config.yaml
n_layer: 16
head_dim: 128
vocab_size: 1024
norm_eps: 1e-05
extras: ["local attention windows", "shifted keys", "gated attention", "value embeddings", "hashed n-gram embeddings", "capped logits"]
init_std_down: 0.0
Each number is 500 + 50 x the weight over its row's rms, rounded and kept within 0 to 999. Layers, rows and columns count from 0. Numbers have three digits each. The size before them is the row's rms in percent of the matrix's.

# layer 5 MLP up, 1024x256, rms 0.0972, rows 60-109, columns 0-63
058:467476521397569403517501467468458516496393457473462440539496492480519446527506442477430565507492554483491536418461460486542543509492554543537488513546505468488453561472504612554462572488507499
093:476467449524431515409467439503521477483550562530566465572434483454564518487488539480399496405427438529504593586558556517486500464480487594553432418503549592524574483570498450443518456470586513
102:448502456520494503598473461471419405542440537522570463494417475519573429482496475432366557486475493525501583555442509508506509570524515527505435504599581481455528556601456522477576468540488505
104:552522468547504472571556577485468460518486451621539489431508458531603607576514514517539564441487533449455480574512480504473465502474429525473483440462440612428474522494519517554440477433528507
103:442507558476492528407456488522444495467516585397532504464495602451556545476516419520515504474543574514474572535553447567480491414547419463572486469507549444492556475432466531438509511488464438
116:501405549461476436490462396465568484544471562517589515475430468458538443457421546544505561570527455512558493477512553439620611494478518474578490616569463532501558538568440557469449531496530545
093:495519586429551462524446588508560454508422585510398432547515540523459490500396445550540514525565517569565512536459487463542556438483407513455430627444510456491479483521555475378496452483395491
088:535510521510488417534532487504503462410418533505551471448506407483432485546482514569456539507517546469415452485558470529535551572489454568563508554507529446516438421486517499522525537420590501
108:514512421469549508481449530449517531457491515505502481487527488543583526604575462570559532528508417535391415485449462517489552436438494500510517543441448513426494493525401550453536539502547557
098:507364452497478460517554471492524467475457454500494486392454485469529466498536367431469517517573520587546451575519510494467465522463516614529491469428566435525553497645460517522552590535448577
106:398538433435520495554514514436468395641496507408604516445502466508510488517610552507473483501545508460501489497569443496534550509491463510498557605508501598450437513398531463484541581516470404
093:585485461454560527575581447565475503514388474512533485493485480534507535501488534437513559542581564543587513524535485514504569570498537543453540482510545491495441532462449676520542509473543512
089:556527472542406523461498548514563592478397486441499426558544413439473486574466512506452505501456552559542444568565473470513536483444499468397509609553513528447504510540513496466462469510586426
103:542480419504477547462467459546457436464519536522536507499430540450482553575428470528471534511456439386539540461499505569584526511495602435528404519520503564505485561474481568612549465476473491
102:449514454491500466581368487474428478580401522519517462406460535486485488494540451597421466536517522534538448443494466498656542607493461444490478500474579475483575568589457565439535533423409534
108:542499588487472436475479578445509443449476516486433461493534486510476541606507336462607622394491567516507485464530474469443625482556543542532457585498541438474537545486487509502523468566515448
099:516433498526561535515451531491590505471435497512450467459434519482575498408413440521437505484565549527552463452530534479506487454585565471362348516524501441470546480503414543440541519469503544
100:524535471526587532487479449467570581444483580534445456480551572499514426512476510441494514488555420470504505605531573520459459519479367537492548556451487568480462530595468487448506522583515416
096:535472588565432518571495531372563563492449405530552486549551538496524575578428491417583562442499445508483495537497549572459607488516458483455461468494467507496461536594471546478506497472416552
102:545496459537556461567533535480551488502487495463559413476545572442508536527496428446537517453442557497544517513568478476537470599476495562541413526463526540346440470492474525594478453366478477
094:541489422552453525513489461402439510572538608548604496499537565560451460536452503578414546514426559529475495475477479510485515490512477495509486490534532509566487462571387531492581484430580500
124:507435568500454484479519468415493560489420553527533439548477517477453542533548513475378514543570482416495476450517537506455635483425568620456468561446517441360489566528545434396549488507527494
087:423479525595542475473431508465498496540498532550469470423507596482519515562473441534509510429407421421503461408432493491532510475413458457512504488578439443460528507490498506531490476454480598
103:540481505502575415512465505431439469462478476535495466518510545487497525492514512541563511479523490455500449520482568467565488524546437634511394523468620498461594522500441501487487535458529547
092:420539456470542514483462426544563443437508528501588486481416529390641552619453515519549645493540376405448443537476523541443506524431435436530495535439484489535473468537420533474536545485490478
101:485518344483556449408458500474570541495513507468444419468521499383546521532503524540466493484570473405491448565530596555562486515478463493379404536515466493467503461565507584516495513525463512
093:411417546489509520496555450452443493433414479492544497592557452497508530492466426399437539541585544512532422502469565524553507494601516633578497494417530486447603471507530549426601485564484540
112:472461453457566422470509586512448443530534522468437509496397476513521454475440522496405548481465565451543478532482548542550506473512541504450520429588519432396434564483442491531585484442514436
104:389477455544598496540498463459515596526435532553590541513594496412538476518572453406454455459588502572514567452505464489521509557507481459461500570551532490432441518500396485577574441462519542
088:588457458460340487517511614449469598608540451486582528464582550498457499501491505534425459467477513533435591380488497497399590436513472536489541464495506520557537512584520520462530535347485466
121:555474409523443457563496460516588437539520500567525499434555494508471455531471517478523547457492527493477440500573539466427527597523476564470514508516417586359457515510403453410477543458476483
095:510469405397549489543450464516556489465483488649509496500577523490503428458506498477457521439497469513477546521521456568603488455493504492441526516392548407520625460516554515487454414483467437
107:544535450468566549530456479516414627602433619471429452506438560514569516465551497501487409475574459504554564454419470534486629529552492450547499579464511441462402554524482518459542627590518507
106:450369441482484500586480498467410486455448514527491487505378565497483504507368494515467558440572495444443569530501446532454522529486501535435423511598501528526664504518492470470472453465494485
098:520486401531460476501544532557509497483495549415502495550498540348515475528485486536474495492475504536488555458445539505545583440562431517456471624518532497492481511476502475505477607531557556
110:539465451463526535526524492440461430472502550581514528470485435406492578478519521438511506589617506514457537466490500574496514579506594527509537551561605513420500429438496503567535502388448434
106:497472435563479419467409569542504454540463554520565455426453544398524441561449564517575453470539491559553530616455493496527480532399481488476545504498531505463524601477397544483491492461504530
102:474510494450498496544522504581492492467475643459558542439436547440579457556472479549512469505534537460499449487478572517587477461540537447547556461537600449530576626446452554531527490492508498
112:461452484536404543551457511502571463407503603425451496421562544528467535481426517495519474548558547595499418504452520464482525491514529512455492506502537530491448605468518460471548565524441447
097:333365522458540551536469569536576544427529542617538437479506543557489427525501398428441449461563447455524384526453457537500516491528472572553433598441486521470530532491465486499421554444502550
104:502488549488509469494386491476519491465509558552512535449416581523545421612571460501583500445471499492424486476489455497558566486587440559562550499527478544430468530498403549536451428499510475
114:536489371541510472476544594435542533494538527432510482521537504446439469484534434512528534474553492597578473460402508550612617529458449536493471522477572444540565533480525473456604541577514539
094:462490481580555521438457504497601431452418480589538344475463513548468442499528500487485423530539531530535506507445449515507529488425487547557536567461557605468494439453467510542502530473533555
109:454451396514477528513378484515537467504480566588583371472460474487535430506528437500483579491452476481470504523561491451503537412531565541400471587494506468496503534549473459458464576472575552
091:471514520472440505522485431566533502477471594441560522544529393350461453512572474413535416503547518516501465548487521515556518549548472514599511523498532487454510492440515506567574484514545461
099:464459435418514527555500505463513476555487571572558536495477570461522583487423523518518561455432465515532428603486540523492480467554451529535411522532531440515490544494544391459509563414548524
114:488512540540424425541376552430513497418486671482451472473473535491436495617469469478462547517432520515583477549597448463492501478562585482558545467498446546446538468527478507544484492532495462
101:415454434544557507444507475563425551396478535615461460522450514527515498615413537423603513521572470459506423516497519448441513512483420572557494583460580524518517450514386455521570581575506456
114:448412524535473437432376436514486483472537444553518481461466494563578507523482391524498476531530473438497493596468471469480500474485577488454459510538470487523452529424445463478469588521560459
091:469448490519586419536394444401507506478533515409455457547402465405517569512457471418537623484652433570497404556462502463537530466491432494524444579473474494470507550476467568477624486554587569
# layer 5 MLP down (transposed), 1024x256, rms 0.092, rows 60-109, columns 0-63
053:553489512568531534528511447464542576461588433520498473460435481527491569532499534557479504521552548439569494470475528473425466494481514565519566432383490578557467497482663497563392477483596531
096:561535468492416530467510453524499463543526462564514509597534468460507482442528532543507481462430446521436604555549547441409443470501428577602566458552403454529506461543564476526510406542534498
101:526511544575401435442414500523490475594514535503509499468443440559525466467449581471480486496450615600525515581410560479519533472453540577503442484556530485496553410534478511461464497554510387
104:505540479591499472469499460490434550563541496509599481582500413510491503423563528470516454472500537557446440518575504538497534498488557485442461534460590462438453608494511515467495495428519533
105:467455459528497487513535469530517539409552485426492428446527472578521507439527462488574532500584557475528543560480491457531480460467581587551438463525499457473634526477520482530512388536514401
110:453455475472489519481481453490577505518518502422586519571491407479497451514433558493525474479467532437521569546490587403502570445498568442428578560384511571441534542571527503445414601483520458
097:444463655419629448478491570529504451430532517405486457483530484548481496437426516489511555486464558552522516517609501531527483415586462435531547541505527543508527448472516486507546499443492505
088:542545551416533417450519474540419535471494505486471531455497609510498428509515544522561607537509465440404485510482457548481502489622530529449547532422439586589436482605416485434466542444461531
107:499480538503533464405506478516440552493483420385535481445409485583407541458496476606440602553414470524391473490479358482528489470496575535490487473496485560431499524523522545501518451475490524
107:642521435444503484482514507526376471480498559531418456415451528483496489489523481484572481536576500542518520545494576392464526520524480462497603494533523482629504421540463504543544498491421540
107:595587509471472533490558521438463482511460482569511528542504461550608488497527499406484524391537448512473471438507545483473520562440553448460434597540476553525532497544485470580537511498490517
097:498464508576434506583487449566415463508502408399546534486544531461462523470442467461500539458515550400499374546482517507485475513532528576467502523559478504523540533464507475477451484365592529
095:478434492458446466517505473502515438576583545470532613489504529527414510507479436585490479492496562533524537531428518539530483438470421571558504493546519458494432471481456546509444461541500565
102:542534451510419555499539494560503519532543609548608541493482451488528447446463360470491545596547405416513448522529517617445549485469503475553529447486431513529439450521470491492494521484520455
098:596552471450493520503423424587453452597439423460491474535491469493492523493539611491484523486542533465439487472494504485474471503496484532506551453522608495471563454437473495481508506539496533
107:561456570471465511430463504515454503502417421560480440533492443551537533581487406574499465455486504564575550473477499425496492518479534415504491490567518494552470454534447447447495483553539513
098:517530553496590623505574532400491620498509381537487514497522414472530478485470525480508497348451514495501470420536444556474505552479527557563539473526475566550502486582550529470445480473540519
103:408487569557476588456560492509457468501521504524485577544521555519549529453449574494444461515507555486490488503470449464491497545547464501567578586457466425445508557417390513474472522450473525
092:475554480522449487493452507408500434527447542545515525546567475462599517502586493454430512474491420508466533488417491469394464535594511406509469535546548507482500510496417532467549613559475516
101:534498503514564510639514464465520501550570475485510490495469516419488620513534476550541474485481537544427490427558589481496504575605460547617496522457535522477386573497479580581516459445529534
095:490512547480507422559548472602531462479511449476503475470505470434476595496576492495488379417573533557564429518519546463536446556569526511535394529502456514416494529404472475494504491496450386
103:561462526497525477418429508426428502475476509599543372538474526472475586468490560498485463582493494504445515478492584485542488533579456459421460479429509530409493539509552416406539467520474467
093:500474540569462500524438500509492513591540520507475565516461544514562488511483468407553451457469420369453503484481595521485409469513517500575501537586465481540563454401532536429450392460506534
103:561505502540509489505566537569437447424474502510429478425537538478450394426501609536578483553484479419497468424535529468468486542561600543543520484548517407453516536483458448418511434505370501
096:512543488500448518552463497498531495482566454543442475503482548527494541515433505449560517575456395504443473479487527499528498435393469503593485465477471493494424453579564484484532571478525458
102:461494471422497473464454492421516454491487522507493493520495502481551431489409482527515467492481447507468506568580467587566511498532454491583531428556458502428491613453493471599517457523492512
093:481505443468388505536451444392447479501498520505570453481486526409518450509603540467485462510556493442521495509489540448496521440442484590395479588549511578497520495450562519450419554470541504
102:510573520533478463503496557573459406513552575413474504563461403533491491452409517457511471506429537477526477494552596406529447515477542455492545406531485389489487554499475470500465440479505447
102:485572479526573526469407533524547554556463491536571520487472525436469503441551433428525509501593410463523493405544478457556465505558541469503508531563541530514559450493491422572579470484445558
081:407535550548461546513515527501556499470443498431476538583465477535573452478489475524516462434543464471532388522489469466516374501484503516508467593445504565441533493472542485545480537485544482
114:519489409536517420462497578431402452588486598527551481381519446468377478480457468463574486434486470519500455533563541534551546521533473614520368475447471453428465400526466569453464509413547498
098:572542577482473510433403463642498487514481442481520407507498545492407481410445496519470486436506450548448515498519557455496492477460540513533560472558464559534560468486546486448548474531526452
108:495500486452529599529440565471473493511561569473565477504544535474473564455472505440575609453570405467541545524627549483479500496527445556547537522479535558449514539595496462463434539499469603
105:437514405514564511536486511435558441522494512506533510568541474523513510514550546557453562587490464384474561531609405575447440514546496471479516488531463424614461501512555522569452494468389540
100:560492455523523547463639572521509519482566416552528546522450496428474571514432528639508447438459535439556564531505527451523422514559405472468577537557490506597477485471589497424455505465547461
098:518509569433500528455460507422469472504517533531532750511496491529470508453416676433590503562502551524538562521488477497471463501527477588472588602480562502513511460477455525451522492472446504
107:537463471544435484536485491569516583566473511548457506396484471404449545534452567518529525530511572506520572546482462506468525490460426547522506476455454614521521447550485565528500436559558420
104:572527495617442509475509536524432521546486573560485464457509531493479429492517499634458461568462434557536420490504488445511510590439423410544426358543542514557415627443490494492505512418543455
113:567516530523504560510510475443539485490573520395482573560433496530526560467415593413514536513551530532501459448439484504551583501565507414461524427522455537514555486439459456436524514556437443
101:464554554411520535477517546572520512456461516479493461481502585517446440461456474406489591529546489480540519512460467439501534466482518501505512439543493416565484548551388558538535518436418560
105:539517431602462460435611512538473494408469518558450454433459494554503522474474485539464565504493474485401477444469551514558508493513449537573457558426493518488452540598525554518461582525440561
113:443486497554501438448591446565514516510473570545527585516554416487434492600540495552407448516477526528572501521452438523461580509460466583476539502475550461513497380514554497418487513475482615
096:550459450490522438501495477500488525455413452502571414515497375484480472427497469567436510545568492418496611444476461483342522513501456516519501554556607486569554428520545516401528525449511554
104:487464445497415609453453535564554555465560505580456564496520377549444414458478488365447472619474526516509514494481483555528448519500512464493489445480489429573497473537575562490383422482485511
094:531453504541461508567527501420491468404459455429578545479500482434561428590456641602479468438463498576401513480486522484493497370471589520534408472512520496498611477531454484498497549546514604
098:425557556497537547590483512522591401557465542493532455524471514408598456550446556498461433455415498563418537518444589456481471564454485510524498443450425567408429482408471430516553460561527477
105:417545539459476576451490555481487503581543463445481439508484516468470528529532497398454570484417519473594566498509568516421515543587511412558464553504533513509548525516561476506547439501484526
103:505529563477510496502536485475522530486465562502446514454497546514497488426502547541544465548484592465551480509447546561566537417448415486462606584409470549517425460501479493542499500444494544
108:612537400556522432483517554511427517524498402479515455437506555542459537533563476549481460449527498481592466561494491513500430551449512519555402443562474476611460526483420526427442515484464504
095:515575498548543529578448538557480409472500457442499511545466467503476483527472553471504554561497493467533535372519400469459413577534427559411546429546545458546603576468456474485496489624442534